{
  "d_mlp": 256,
  "norm_place": "pre",
  "norm_eps": 1e-05,
  "parallel_block": false,
  "dataset": "wikipedia_en"
}
Each number is 500 + 25 x the weight over its row's rms, rounded and kept within 0 to 999. Layers, rows and columns count from 0. Numbers have three digits each. The size before them is the row's rms in percent of the matrix's.

# layer 5 attention key, 128x128, rms 0.0912, rows 52-63, columns 0-127
111:461456493532507483451543495487504466464570478501512510531495458524421543531503524528507523486477501503510520507516477498541513497509512517475499491513552498523493501501502522516482484520499523451514515487475518508521482534517480494492479486518532524471448518486460486517520543502482487500490447508502489504523482526519499507533492508518491457451495505522513505498483490525524533528434
106:481516490471489450512494501475499487489511503536497484502568520495514487554454483481505498491502519467468498477473478512523474521510487524473512488528502467537483476510470482531483503531500522492529523465474502531503496510522491479498489462502464532520484541439491454570497521529529497520495479526551462495508459466509486527491543495502524480502450509501503504505511485452467500534463
095:496479477471524444468493463515483457517526481492467560542508479487551483497525577451476487499462502470530458495494509509488470480514498492468452478488505492530500480552513504484518528503479518504534543503492498491516524482510540499493512525516495494475510492537494468505473471494453493484507524539531473524495483486507470508515487528507486552477485491498545522485513482504473479536485
098:490540534520464509498499505497488509552462509472509493465458552485465506499505496479484542522516486487540516505510501529504500536514533479525462527540474509448513527516530493525524521440515520509506503524497509519504515535478433490488523526478520485491529463536496486489513492516496506504481494517501529541485506547576500486469515496479493563493510466522487519459514529503511476494509
107:515502490482471509523506530503475519514485569468514481499492517507555506500453460461502486512500493516485530552517504456534533469511516512519507534480489454543499530524449494453497556527498506465493497521493511514530517500512460492542522486468483509497507503454536544473486489515514535470501564481502495483524477473490476491521530503490506477463493496506480501507486488485491522480553
110:482508485494516491510516494524466564521432530500475500497466462510518516500453474467486497481519507499502512488506486446521487474525510471526468526508492497460523480466534502462499537529547493542497523538508493485505496491502484519485497455489494512465495468531537515532500496538477509490469470512511502484508504532456423454519496485483537486496499523509491527490462477489466517516540
103:505458534468502492523497505538476531501514488503486509519473530481565498458500516460487512541513508464485491464476497528457489458479483510518510496527506525510484495529491512483535531516489499486490501503494480514509495498519524494538499511500450498503514516491528506423491518517555509489472483519500561529517549459484520531533519513464480536519467531480478529511527488475472471544533
107:499503505454488441511477514519494509553491514479531515534504470504533481488513466469476498519534499496477513499519491540476516501478478457507452526493511550496525520502455462457501523516541503500488463494484477523478502495513482494506487484477426560494500482538528502463465506548536544518492512501480480490512517508468520487493517534495489470502477516493519515463489494513455510477551
115:535511464521469514475478479477522442511495515506477511487506505480509458532452485533554498524513485500487473503493452469484501532509492542482511505480495486520477494512468534445519535516451510476504517494540493496521520464514577546532497462519457506501515515442486465503524532518521522505524521528513499504508497483550515530489545484498497520518511525480514487509513500473492487483475
102:519462468541512518487562522453495502444534514495529534511513505468485497517498522549551476504487500520500531541481500505540485557505516554475485483482491478527508469499493529512454468509498501489518503493484468494496518522462468515473486502503511516494531523501517427511542495502499495488503467473483505521505471502470503503517485488492502450511506485488493451490468491511531509544444
111:507523478472464525492518499498523502513481522517526539523499473517523493529504481542481538466505485509464442511457506540484487508521496504492484490536485472473503508540512511491490530547465511496531502498513484512523491475467523554522510462465440502535525509502499522499495529570549474519519479503493466475506498460503541504451495472545489524534510491496526471480461492473484497521484
108:512484502530518552533510472511509483460543522499478478470514462509431460505491485537499530476480527495485524507477529522520534503523482547492509497523511482491507492503535497545484407480531499488507479504510488509520501496491486520515524525510517501533533527498482490505517494465518538528515528473467524504540450463537536492503458494497518498501509492519544482523479524538521467519494
# layer 5 attention query, 128x128, rms 0.0906, rows 53-63, columns 0-127
118:520522484517496523526497495510507476515514502522491492505495496460500477463464517518513498510496527565469494487493518508503498527487466554475512475518506491515551526434473539527480481468465475506527510492561472489494579535475494514555473456502477495483471524476474484497463516534520499507465491495475476513515531489482515501463475497489495533472490475480499453503503514463475503522478
093:480486493529525551522537528469514534531517566484532503480468464495436485523476494523508475540479530522440498467513498553450507512499524503515488505462541542494518508493478534477499477518488469516457509482457485505500441463492509475531512461561505486488498498484470497511501495496496496505486495494506491483497514475489506528476497510514481524494512452518485541517518471495501482522509
099:482518480511490511505489510501506497497478506477490474489515514563511574476501491480494472481516459457484495479543509499498493486554456504527510512510505506514478461509475510478491537532505508483532497508480553506451509501536544515482484497484544575484453476476513503496541520519497513477472522499517551534510533510494472485498562534502519506511485463482531510518536515532495500491518
107:514512481481475537537532492515508509496488566472489481478488568531499498476459523443554523482543542490526540499493454446519481487496474487490504470471486488492467523494498494488519502517528531523467501519488526497536545525526523500516511512478528506525495476490520512495540520503488527509483537540502460458495514478514510521527512512446543504513510493490475476490499504476521526522476
102:501494509471477522460496466523518499551535526442506478516475514491501537524506514436503474504507521536499523507509496499524509459499482494537544529512512506519536495512492496520524485522526518483483484541516554499507490499504479491524481539487500502525477483533493527494531504482471522478478487517475468495472502490518463513505527506518516467529464444485420529488470487565504545485504
104:499500469490520479487428503484523490493523496546547530498461494477488510513467495499483481527436512486520514535496498523479513540471545495510489492498527505518461487457505512494490527502489476503474526466549456511487482536489524487523499452524474493529525534509524527494482483502485518502490497481530445469552536469459522517502475490483511453526491495541502479516482465525497508460484
108:520496491476504456547488483500515489509548557452541533505473526497481488536517538509480485513489551476438518514486509487543464487511494510484500477471533491526477514529531503482490510497513502533437481528479539504475479506484500501500517523498474474496456451542501552544434494484483499491507519539505485497512496460504489454498493494484493487504503489510475493463515500461477512503486
100:468531485487484494516507570528523464498529517537532500481490519522511501485462483510493473462508445517498469477495509512515504507486481550473499499519493488517514508525514529519512524480515515482487551494537489510509539534490485482475504486501513508510524497439482472496519523481554472502525520493498489465523517457488499527451538519447475518506524558541483469495475514459550492473506
107:523471477499484505520511484491482521475487509533516515464514510439470486521528499543484520534495454486465477469491505527506517513537486519525451496513508535522507447496514486555476499476486475528522469497533532505520506540538462524485504472497499504535521492483488498452464495472482518490491490494505488513517495500509516515449473482520466513545508535509448476567455487504479481505537
098:470492488467510485500492521498515456544511521477516497513540503459490455494515483485508496482515465462521464504469472518531497463501506511503491498486466549520517487486554497481494507495464473491520466535516498503504476485485492497506509454500481453496506546487434463488482550458568488508514516533478497496502494488477525501460468483505506506496470470514510506527522543478491550462452
103:541489517525497475552482523460475464514495483491447502461498511503529477512515446529482538496533461483543475517474526529466493533477483478488520516476496505515461515533505461522470532459465498516516504514490497515487489508475528489496532467498502473447502491480516502508494509514508456523529503479495450499466439510500499497474466492565497464533511517496490478514532527473502502523481
# layer 5 attention value, 128x128, rms 0.0865, rows 0-42, columns 0-127
108:530502498524511482513524521500443487512545487492506475494498501460508453491495482528527497462496500499524462523484473545522538510507495497485511474481526476525503508462481500541531527502498506516503497461506524531544450550494466485518507456483506547505485497489522509483517462479518523481575468476511486513523482447487490520492507458492514516496487496481486482509485419536502526465518
100:543490495485491491499493521490487508467489507518527476524462489483461486522533496475470512558485529461500485549525561478468448444477490505476484535487501529550485454488493498487523506474512520531536541523466533504481458480469517516488515479499546507509506540501497529502502507500464532480488496492542494493507479503522460523511554478488484511524518512527489506488515536523528503537469
106:547497521477534444540511442525489482483526503526535516503524500501519489512538523519464530497544470502518490532516502525519466462523486488453477493501458465566484486498530495488467476548531468533525526500452516488507495498482510503485483536496483522492528455494474513528488498482511506450482539473521476510501474477538501531491512496475515536486485522528526491492505484494546517514505
097:495506546545473566545527501493456467486502497571487514498487539527493529487497486503489486501473507484484469519504505535468491527498495509543512438469481498498496508512461504444475556493560531508470531510478485450492506447523513493488517467533523506511482467493510530515482511488485507509508490536530506485470516526465512499494453507522474479490493497523483503499516484485487513538489
109:457509440518493487454521492469503508491498472464528526559546538515485489485492508491499496518472518458443470477512547512479502481518482513485503494489478510510475503498485471485555467505526475501501457485505518498491491495506528499530476487482496492494546493490534498512488497504546498518478492476509466506506515506491461492493438470494518508529508441507496534469497519437553518463467
103:511514510510514448505510556483470481488493506528499511517505489488522488558506534444505546506531475493505520510464541505479493494471491498478501484512469491510511497444507507502519529492519502521503509561486518461487535446513467553496480504512517453520504488442447487506483499504479525503466537511538514547497526476527511484487509486468536484519507541509465521475471534474504492506523
110:483572502480509531481492443504496493501507505486536526548496499519551485463530476495454506479466511499496499462459491479512440490529514548506501484519491535492514520493489498490508469496496481520499526492524515494511538487481524502552501499482500502497500494499491467448506522487523534483487470525510516479484519560503458509496472477494526493478521455544428458490512515505501457477485
105:490513511461528537535511494516471518513498528517483462488477504491523521516489523489511494486457500472507540508498475544481519489474524509526519502468443507496476493528532442535504495518488457474522510466490520476496470519551458492543469498464537482482485513476502523495487533527520510467506469554519535542528513518504498536517505546461451527511493501490495499468445484499494502523473
091:509479501500499504497556473536505531480521542581523451491535510496508472500526573506463554503490492522538487489466489547507504495505530521481536483529514504511486558520500500509529472483527523502508524480517491507494500439518472495504488476478499480499495484472505571511482481498474527490485469490499518481495484490471464490491520523494486510510514518471466494490528525517509537453483
102:512470484534502523527468510496509449508480507479483498530506545470507523499513478503499510531530489496484500546504488488500532479469499503506467498491507525484448452448495518492493520502536563502520543547470528545532528477506473545447481527538517508506517488481508531519489494506461480508525503505502465487493452505500509468502481505493469518501485505527498518481565493515553495556498
093:514508510516513480517510482468510464511516529503454525503464510478474472527459512556481475529511504504554506517502485509520494496423451526503511494509476470547452526486494508434480532496471496488542444513513527472523474495481492486488502473483489505509522491570517525480521504517462499512484494506497520505500448509511524490462516503486497496465461496497510479467538476474519504498472
101:516498473499533487505482512541525503477499550503526527498517472500517531503516485504479508517495475510553490487497474478501504470495518513501538472501522511446513564500492478514481451546538470518497539486512499522542468536479482508519478507479469468483542489532497473474490536512485465506461460539507472528454532460527507503519490505497471543450468509513513505558482492521482494521510
095:520530500486482492479519527495508570492521501491488452458517510508492483529504483510485512463501514519428515506522545485504508498515447521522531477531479490514538542478541506480506467501468513507508453535536509468488469501491523508523501441515521455487490480518519456466505515526481524522511469536477511511491492448503506483486515488472538506493518455558514508497530529482493521488508
111:520511491483503499499452484479498481482512517480526475513490491544551494522513513525511524463526495516483527465473464504509467491532540528482438506512493496501500493485459503511530495478478490516496463496529459489486483517503496495471459499501489502541465487476520529528513535505527510521456533545535515472493501515540494486529470433505527486481507493452469479554471497502524447548504
099:511501500509521513508524526446499482515510494481548496531504448554532529508480497540494501536534505481473517506450515477468523521529491463477444494482554520490513526461507478498494472480521474512503469483488483510466532475481494504489482533512508494475476481489583473496508474509491509502506461509494494466481517522534485531504539486453535466506522532540535503518502498506531486466505
110:512501513538481504460499514494484488505496476469522489515506521530536519485459510475507508498474459489546458521510509512496504517450457485507467474506555466543436481488548486490498470518502518465458435502463537519531477513522508543492459534507487519493485516494530482521508491474516537539483530491474494489544508544507502456487507468505520509517520507492497510488528472514519488480468
106:522455527563493507505503525481553479452458470548491464520505484524502505506508479504443525529457458497503460517506547497495472508498461515486521523501500517522488488483550461502506532465497480512512475544507487525500477499494520504550454535521511511485540498498474468504472455472494503488496519512495497514505513519477533510509511496521506503521532471522467529551511509476503521446502
107:558514484481480584514487463479519455513557474517546484503519498477500520452514547515493526486461495508496473522484498505510472445518515520492517493504489472546528500500501512491506514482501513488521490503514520518537494443527503526479468514480556502488500457498496494494467524498529539472495519446509512526504494464530479499489507494501528546490495502475500478474489472459467524472501
110:509454532496483488532514521518458560516495527504452441460512511498515511508506482487500517475531513513530492520504505495486549499468544534525494505518530494516498488497493517473476527471489538535464454498456502469553514491476476486475534514511518522509528458485494533501543467494527523486518510486452499479487497482459489508571477492499456472472489509505481487512522471511468507509515
100:498482483524488508478465520491496511488528462506538500442472467531516479519421500492508520512474515506541470525514472530487551526471516512440461515508506528476501541482523520488513517495504509510509502513502499495499508478529490479481535464538517545516539457429517532504509527482486510492514488471513540503478521473493493512488479477489490464509476535501504516469525495496446456506521
107:459497543532491503509520487486480483523504423496480547477531493519510518503484490565511509497486467502465505505499564519472470507519500514481515521513525528492501513512474462528474500506531481510499507494566462495476525482524544470475487528533479498515502540518490491489515472474505463483551508495474471473480523485493540497510480530517533541504469519502540490477528483477507492452523
103:485457495530484502478487518471555506468476483484519500489508493481512519442506469504520525490456470494499465554488481478521504471466482513490483527498508492503541487448475489482507522499508532509526536487465506472499498508497533511529541507498511537540506496545524527524527470511503472481486474476487432534463460506491499518503496545481470511492572489521543504486479530476506527525498
111:480522491509534480454499456503477512446547506506481487505515465514529489494507530493504482540520489507546510494498509469499446498475505485492482533525484479494507528524499472527485484514541468542463542532518518463482475498501497518529476490499500483513493507478514492540475525478461499507476507571532551501505470500505537422493484504527482495486471519525497489536490541525492496531540
106:472534523486513504501486485495465500504524482497529512497517551491524545507535542466469474452512481501492493530497476524504516499491545493496485501509486457443518501493467489484507481519529470534470488466495483540479501490508458487458542531502505515533509521489471462502499543552531500506511481532495492498470490542564476506512515505460507531507474532477484473541449473520469479521499
101:520511511490534475482536457449486503510467519576532512468541522503519466473521565486502496448501545475519516478474490528501499536511497498458514477483490485524527489506484492487496453500521517518483499524498531501485478552501463514488496479505504535488484530477484548506519516485516486508508479480542503513444537483509520510468513517484529483504511511484528502454447458516483508507513
101:523515517490561490454515508456486482503517510476540462537483474529566511492489498504494506507471461493477542453475511499488522484472526523498464529552504545485489485502496497519556505493514493479486492506529463523507500506542484482507509519456517527492465509502523489513552482511465529519505470503475492498523489517535437509509533507501512469493492486534509535463510493528483441514499
112:518473476532512500548508525541533526495424461503499511502518505469470528504520477510505473505516493468498503539522512437522546519515520491519470502505474510458478536478529473513489518448504487498508513536495466501518515513494492524474515530547516498492502521472479480457456500521505436509452533486518453457482461490503482500518458520512507469480514498508522501513528495509504498530517
107:529468477488512469531534500526487467521500479513471481450488477487502455504446506531540472503479497503476444535505481495465517495492474478450452471511518527487519454511495523525506528460476526515537485503513508522523532574507523506525542477546494519498489525499483532474479506510485475539504501473508542508485500484484515482525543512474509487491475496480535515479534500527494472469504
100:493470530502511547498469474475536446513497502548515493489515517508483442462487509463538537505489505522491496523517493500518509488486501499510531552516554517489548530471499552494492505469465501511498501481499502501479524528477545493560488536520475487471544482509485459492475505519490504475509481516506500490511525506459467452478478494486514477476477538488502523489530488482462533513443
107:468479500503451514532492532489542514466480520511496536497484538501479461506545468452490466508505523483529509495496513528528496489497484460500470523482457487555487469514518505519490484481461480498549509557473503523485535468511500514472527486493522504492499531490504462455469504448480490458528467520514460511502487524516498529484477535552501479492498465508448462520501499480491520503483
105:456529486495510486503517483492468465485508493478480533561450496523476501499470485502458517513531522503498503500484534497506504546493522515479490473526524519535526501510520461506468513493462475541466520525546424483541491526497490515467477482493472510488527519500517489490456467518480521467523459547482519510498475497489517495523477497517484460479527523506512496477560504466460475466492
107:509553497485514506487520531495481530519507450495463518510515532485522466534518517518476465532501475482515524502522481522490457486569494507513469482517455475490470450515515487471462488498507466466491508471542511500493525464469512499478482544512500491512491491539455464496516565499532487479490476501516489506561479504525536492498516473525532506489459459510510483524489478493472465491516
106:499512492554508511465494502511545437480511521474526458539488486484498536463495458493454483508528476504476514490502529524476505522477517483544524472461497482477462467500468479482507454493527482517472558480530554532489514443509491508523485538484517475523482477470485528481505502495496531518477470507471500486526526512504496448489485520504482490495475518482510526518460500518550495511512
104:504513537490520486543479498512514499523492469487509444492514500515484519488461451505510518551475460469522488518502536493546476488526499520486489512493520537474523543452499482533541513495483523468521539513545477535469540515529496486529500542518516535452500504518475480473476501502497518544496496515450482479480527499508492506541521475507493529478493466554538473518512505523514464479495
100:533486523507488540504472504510458499501474479509456500497516492488479460489507496490497485510466474537527466524489495506537546498498497490476527514478549512552505517523517526551487537484490546503482506503508475498554481500484524495530573454481501512522504505498501493493501525435487520465534514531510507484476518527503495475551474476507466468504495526529504536491526505506437456517506
112:538504521502526490493521482493490537487495511483533512491449510504455483500515474486524533525512497491458513484520514467478484522475502513453529490522501525466553525519497553479472463504544514518458480521487491478517501563496467516498553507503485441519477533514485524485506492527505473545480493512451497505514518517512518504501523445437476466491511465474483485506524459501500521483496
100:459521515559513514507505480436471512489526472461472487512502480502519493476457505516507509509486430510493523485465524503472504507529479501496458524484484507486495536489548480519498496485508476488508474534513496507511493501486489471507502515521501429529491479524476471507506538537545494505519506499481489503468525477500482490533515579521492509468496421509526524509488534486498504535530
105:557532488505525480515463506476500485480493525500503493479484472526510492472492493501509443488485572562494477473472479530506503512470521487435489494490506504511505491508464509513489477511456541521523496485470509475534471496525459484493514492477491519491522485523514510476532554528487480457505488441456485511490552506530481517508508508492476533505527521527472452496507470518483490458482
106:548491518544512500483514493503506469441505503496481531532484484501532475506528488520498499507491482563483511541501485529466548502528521521478490479505480516466519484506506464486472484479560470491513510488475461518473500525493503503521488484541492534508518471485538494517479462524492526503446548503520470497486477478471505502486506523521516503504459518541515535454542580502492498485492
104:505542534490513529521486494454518476466490512492466515498502551482510504502533504477477520499547493510475550534535480512530501466511476486522512475499487494483501463506483516530490478443516482526462528512469529503521534484471535494497491528512518509488463508534468466525456414496485472512511514501508504469521524483470522486467473491534539546518520507479478485536509496469473488522524
103:501512489518510516496483486508492476485512504508408493447479490495479533506520472523493513514440502538523495513488540514500527572478512471503521506532516495468552496526522580480458526480515523456491494523505505491500527537497505521493545505534508490497519486470512496479492489480478496493498468496470497540539499465463522500486478477504510508503539518469521535531511481494493457510493
118:495511478476501527497470520464487501521483454441511531530539508482449497433457477501487489482489532503484494508528523502490507507497492549476497520482490556480527476481496562480549495484523519474507492453537455499475500520468520520478527493506484516499512517471485479474532533492525515492519485451464496541502526491486497508525494496492526511498536471544496525467543514512487517527527
099:503460496541488485493510521482510521474448464484459504506528495519483527489477458493542521531493515510485473539489514509496550529485459528525531540502519530487532473538543445502463507501448518484490466459485478502490496517516475489493526480548513540494509486514561482489507479487526500499513500449472484491470495451491508487475505505522461498514513507494509568503487519497508493511533
# layer 5 attention output (transposed), 128x128, rms 0.115, rows 0-42, columns 0-127
100:476536497527539512471506467538492478474496511522464471494507482524511512500510496516460470539497490497509497507530518509479481501497436422514485521494474504496499540513513470518476456508554533498442520487532473483482564500526514511490514527506495522469507517543527467538439500486502511469474510483501556501495504515528456508497445492526490510489499469506540503501483502507496505496514
097:473570452488480475511496505484495489470520502483517489462474486452529482437481537510534484510512526472517509516520509463443523540532508487511517465529527491466524523536501490480513498482500492501473526513516447469508503513517489465514520529514482498510493524530498499471471510463510545506512515541477462488514500514500510476482498549495544468491488532489489445524530465511471527521487
105:495491469500487520494513515527511512488492492494560478526513514473539526493462519507552454499476538517510497491528469475517519491489471472515547469484515483464488504514487504476499487532474510497490507510535417516509473533497503480558485485471504504537523516520477496485440482457480537514482484531523531460512480476531476498452526505531494489518500546490482523462498497490463531481488
099:470551492513500450518471539530509528537480478446461484497467490531489538533534465508488500475522527506480489511484464482536533504482503496497531552504486485499514535491495491477506466474469479502520495520480546455463487536498532528496493473508546503461471467484474475537482490528524490491487485547455491534512513550490486499478528533474532499527504510486492502532479495524493478486487
103:488514519502525492502497462534501531495511483539485460467517463494472460512520466543528504508545494517520507516502503529557505500481475481496489501503479499506519517492480470503482518536504458519495503560491506485534512479502496506439493509511530515448500486519426562500492454492502458529538507463480532502491493497517496494516532522502500507489493558515528466510469482489447476518473
111:480483504499537482529520487483498505508522476460550547512500506496493465493472502517512466486464493511477457526487497485468466537531470501545547491472513522515483479494548460496510487502469510491484512493423464494485458543461535482538532496506488504484520513470530491535534500511547509520486508504503537452460494534532507532463487479507516504499482528516470465496492506524502517530503
112:444465500537502488512450546472530496489494502547491506488522444498496498553506500499536478510534448493480496532502475520503490495491507499499531502500529495492475511495501465462487453474515466476531444525505471478479492524468490517448519523495473484465517470543506512524486462506509478515523475501516484542522479454504527505539510507524483489533529527530540529521487488511540486519498
104:522493515483450487471484508482531518528528494482525542454528495549472497476526482537456543506516534505501514488502505480457477520527483489498500473536500512507528510497471529497492465428521514499516529481494517492494454527468540522524472478503473498501505482464492505463468494500532518476464517491509520518502530552516533471527476460559511519533512475480503459487516474511481513468501
105:499499496497499499493490511480475498520498502442512546526515526486455496437486479542504463536508462491516526487497535469479537485518499502514487468461484467486495519509498471521533484517486480521500512462453480474468492487492573541494513530507498495499505498566463473517510526500475506549534517488533502477481496502514509519486497455522531504509507552542526496501509448465485501471522
101:507531501494556474486497487540480437470502469506496488523460481525530495518469520492511460517452555513481468475571496479486507508532495539529519463507497489499541536466528502488520483526509473528492470513470483468493510514466490467520498494511497458512498501505494482517477535535515518533502456514449482498468518510470482532502517517526498506519520538515502459474504490504495555481513
097:498505493522487490494504460511489472503506448464535541499490487517480507433500542432468502541463515476505523506510516481458532460526513470474500526508474491475540516484506492481499478467524490536494531500474490477478567529517517469505488522511502516486515505502509505480488464503492506484478474499494482525480534501505527480519490494536541463521523494531517519509445528526485546551537
106:512492504495462475517474526504531524480473527494520517511484566523439472516486513487527510514495508468488497513466488520466523521532525508521489431531464479460476494485496510486518469484481485458524478529516513520433505501499494518485510512479514484515471507488538477500515539472488460478503523487504542492576466519520488535507484483515510455470531496471525527493500526461507497520515
098:480510479482505505498450522503517469500431493516528541485487499509509507426515528507483524528533523533493503506468493525465505510523506498520486511482485530510461498519467501466490517514478487487546528448511492487505485487536474505487515515531514550510487509492489552484531452475492474515480519473512490524488496497457501499525503489453515425516575518507463507474491514497523488518504
123:418505467506510518530511490515490506506481445521487494481496475504477520519520507500482468504507469488499457505550542532485477481517499483486467508498505530495499491525529560519536530548470517496528470493457459520455492488450507503555523483497462481498518507574514473524465484480503492487513485515494516503504540470470516521485473526500487513496464502510524540483507488517503525473488
107:511519508506482466532529478525476538458504500531487492520529483470495496516549517475476487492540521482508504548506502506513509492533514502521537498506505507515483510525492508511436527528476510468525480525514483504499493511451499511495516434509489486515507548544508506487474511457534447527504491514511470479559487503441504503504502486496479463520513462474501490495461521437450469524491
121:514519482506533494541530453500479469491526483551494491484566502512480498530513485500519506515503515522512557490524478503532502467511505503500497530520479458472499541477514514508454536498469510475518500524487497490492544470462502440488564479543503513482509523500439511489486504533497491523502461489523500475495467457470495505509483509488483481538458484511478531479451532470494500514472
111:526544453488502476534488482512512537523495513505531556472528511518500437469505457497525501497487500541493574487506496479460518469430528491505478498499474498503486512493523500470511512528455523461436538522498522481493493487477492481472494525511503537474493483478491520509505537507506530553518457517517493470512484487527490484501503514490517454498531543494489479505503505509470481527489
103:486479443545517474491472493534489507506504505477505512534507506483544465537481507516517449527485499520440518481468483494471528455515478481522477514504511471459483489504464511450504500503528507492490508474489489505495507523518526485530512524484517536510479512538499504465510489473456516501440514510538489463498563526490486523497488511469484454522485539544531537545471525499525521497499
129:508549512502503481512484514475476429507434495486495543520476546529502503481521487491479509475481516533499501499492504449507464471498527526485536533486467500490488491489487544507526501473497481502501532511510476507511511511489510484544486506542495482525507459506446446512509497518506530490483539516503480488479510500521481471447576488523542548529488480500505547511482514472523504487475
099:438515518491513492523509495537451512530496507435507516513472506539486524521535506470467486528527522500497533560509497498501456471534489476551537472499507497544447517497529516494502512508529495539471466471479501508478499524465505524514487495461507453496503513525461502518501468508470485472506565513527517468491465517482501499511488464503540504491482462507502520478470499513505531472501
111:516465523471479483493494500512499534516519558488483464471461495454513496555548476509554510523526508506466522484535466503539512495476479478542486511496507481508495484491448487477556539499489510492476507536493557503488477484504494488487493448513517523484504476493512507489515537525470488487476512510490506549509482511488443512489489505505469499508539532517455513496511486525489464562473
094:496558510451467476529524496488495474546484503489520458499501522534483466505513483489510494496529541522471516509521480521516541473477501507510568457519476497469533512534471534497514509489519478471462511538543501487467526506523494458492469523478510512470497489506480528481481564467509569509485500519460497490471491511474516491496534520463508513511474501497507464483529493460473486505507
121:485509495481524469541506513499528522530524517523530534491472539452456505522463519518492489518499472497567465539553487503498513499505513459472512465492454540505448460532490529500496475515492528475473457471468497486507487462494516477463541479479512514500498523510487517489547490512514505482536491510509523504544494485485509559513487500484478515515514510491454464469514489549495492497500
107:463463479507467520547529516523507506489479514520498515485468514511483538540531493509490522520492517505492489496540520537480490518496503492467508510507516480534478502473484515535518475443487455476455503512511492488468485503510505517537512486461521500482490498493553422470550483482478472495464542476525532495521501452481484535475482508516460546520495513512498513507565512486526521495462
110:422490556525450522495538527520500460475531510464518495534482482454480512525499525528488470512503464465525504470521532492512484518509435490513472537498492510481511473492474475508471540533497498504485498478510471501527480479492562525500503502507525485491488487479484481520525461504571499482505505488518541490493495466528524541491503478518494494517515493487507531518507495524477497504441
116:494454499489495496543506526464501514476553522528534542482564481526466475556523525493506508504500528500467469488529537531513488514505495504507527488531491503501510463514512505492506535481515489498531455504436513477506480480475489508496510521490472455469532497531465509516466479474523482504544512501504454500518486488441547497490515512508497487497477501480511447439508469514483527511501
112:479510514492515537482490502502482493501479536475448486491465504537511476505478487470473469489479568468507478514501499505465495478501496522489537482509518490542475524484449521438477536579467473478480491545487528491524510550487506505514508501498505483518502455487508513527552512491513513493533492521477500519517534506520477520492575519513509503506510509469514483491490501458539542488507
110:481518536464525516532523469478493498485481534479478519509500466470487491487475520481470520501471530516510503488491500508490467515524494506511486539501524473533496490491494475503487516573513478494472479538504504540534514515478454508518490540477544505536498498540518455529539499500530486477479468488485485499490500503503449504554479480494557463478502435519474501524434526514519505483471
104:526483489525516440541485539527468521530490459503510549516483529490503501487465482520489507476470498499503531494473500506486490458498512462545485497497491503539457468474507483465510515530507509535463517560523479511524483483476485497469488556536484522490486490548526509452520508504493489523506522515506507481458468471543510508529524496487465526519562457510509504506466479493508478466487
118:521472493533507460456477494496528491504490486515510493451473513488494509514427492511525494483484503506535541501508503442477512477523499555487481505535511508468456540491524476505512514515518505488459510446538509468524473523527504500501460497503494480497480475484504536508440469544515548495527471516481512516481548520506479488521515524467486495481538551508477473526536485511521508513496
114:517495524471519483469505501468508548521491544512540516434473481522491497559494508461482462533501466485501473558518515508493513510504535484497478506453485527506447490493512460494535518490523512457525516521523541473510495475475495525485471485502484472486491509502513521509520426507478495496498491510515476534527482520547453519507505503474488526531509463482561495481509474512492523497493
110:484473495499500508506480466498505554479526493502487469445512487489514538494524507479525524495485512502471518487545488514495487531473515500447516535488519492482496503490497532516468469462550528501515498515496498487513500542471513523567515475455477504507512490517533490478513476505455500454464463483501528510502531485526485516518504491527494458520471584502461488459507510543556488508503
110:497519517477508496473522503500487524490486499523518524511535539477476495503501490513528500493500462499475458468498490485450535490483492534525506481537502478482573499469548482500480511517492485539500481556499492510469474520475529503474483440460530501424529482499510500539479528509558475528521506493535526521513469465529482530508491498508446500472487523506506460481526491483489480488493
110:523496473483504477530487507496497511487493549516511550520528504480520461507526523457498508516532543526435458519485487506469464492475521464508485464508529470498507517549525466435461488530521465492474488502481523499498466534525460552471508510499526449537523516532529535499493521483507525506495503523488460510539482497480472487506474513517502498485521515463494492507479510455518528508499
108:488528490498497495541479507469503463550480544475472475463463508506508522495491520512497513491509499518516539532468500487531445472532509542463469544497495488510478535536492491466497481521494511533464505472517534532485503476459452543480555476511466497469477454497501501538481444542494516503520524511481485511529486517515508490500486477441525502490526499471498507515513522501537509470503
117:520510518485477549507519525484523479500483501524454487520510486504516504488458536486472536498484481501523456492480509532500497533518461502564501488512495511496516502497551445523538521507474451466536497511501479462547516472516466513447523521484518501497500491511483478465543470474456479482462509503515487513475462501512567529508506489533525521487492499480467520542461523498498488494484
108:490494526445497474504491524510538519504489557509487517501501506480487500529485482496496551496494532550452475504443482476521460477502509492498505503551481520539462437500476468490514516518461530501500500504518535522494512505528499482551522481499514542472536504466528515485536520483485542475487555501493479499525519490489501491484528475480486501538493546513491445499500455477487466494491
109:450504476500490533495480478499472432502520521519490494482541474485479507548499493464500523544513457462561483513468484501526491477551448514460475506550508491483481558516498492503489463486557451494489510495530527503483520490518568506489483523505514487520511481522501491464474496479528492504504529524510491504494482503487532503510496479511495481516533473501514555481514524479493517467490
106:461493502455458489511503477536508514489504536483504453474550514530504465499460513494511480500473511487519478468485486477525525507473570514501500517502483527527480542519511512484536509505486526516532500541468537513513502490506499516532486506499482503456494535511478491500565546498468484509506458516492503459510484525543519485510492494452503478484522477516505457491456440484457521531492
102:494506490516517488465490530534492486483515470512562471532487480465513488517480468475513482453490498502532493473471502547497518515459508531462496531475507517491489483493568529509480521490467538475503497493479469464539474521494509482454481519493479509465492476507542495496566543479464524510508481533505506505444486512503514521475510521463500487516519545532480515520506487514552535491511
097:517493481464526504516506483540520532544501557521524511478533504490553508506458522456484541513476477478497450481458455483506453484496503486522492516477487473526439490475480500531537527490540472506510495487472461482496522476481510510452526526524489500503513486482456536489504495515518509493505517488537513468472474567501505523493499483497515508501519453479511476518515532507545510518483
123:501476531474524534512489488552485501484493528532437477442523451518503486534520497503513566495483503526499468501488473515590469498485497486532482475506523479502488502509494480496480487480539509505468447496505520535535523498495484503550510556484508474498508495503481547490478491489471491493517538510447467495508469501512495491475510509504512481531522504468533491515553487492510495493486
104:516530487477449550514507516484461499547500516462503443525489513514522498543485472485481508464502507509516544478478499469526507473494498478479529480473463476514496545489480551527502506502512491514510481511525551543517558476504473542469524515520526524473501505481514512524535510489522508517517501451489499472501529506515479466519516479474533517477480432475519496490525499494492492486448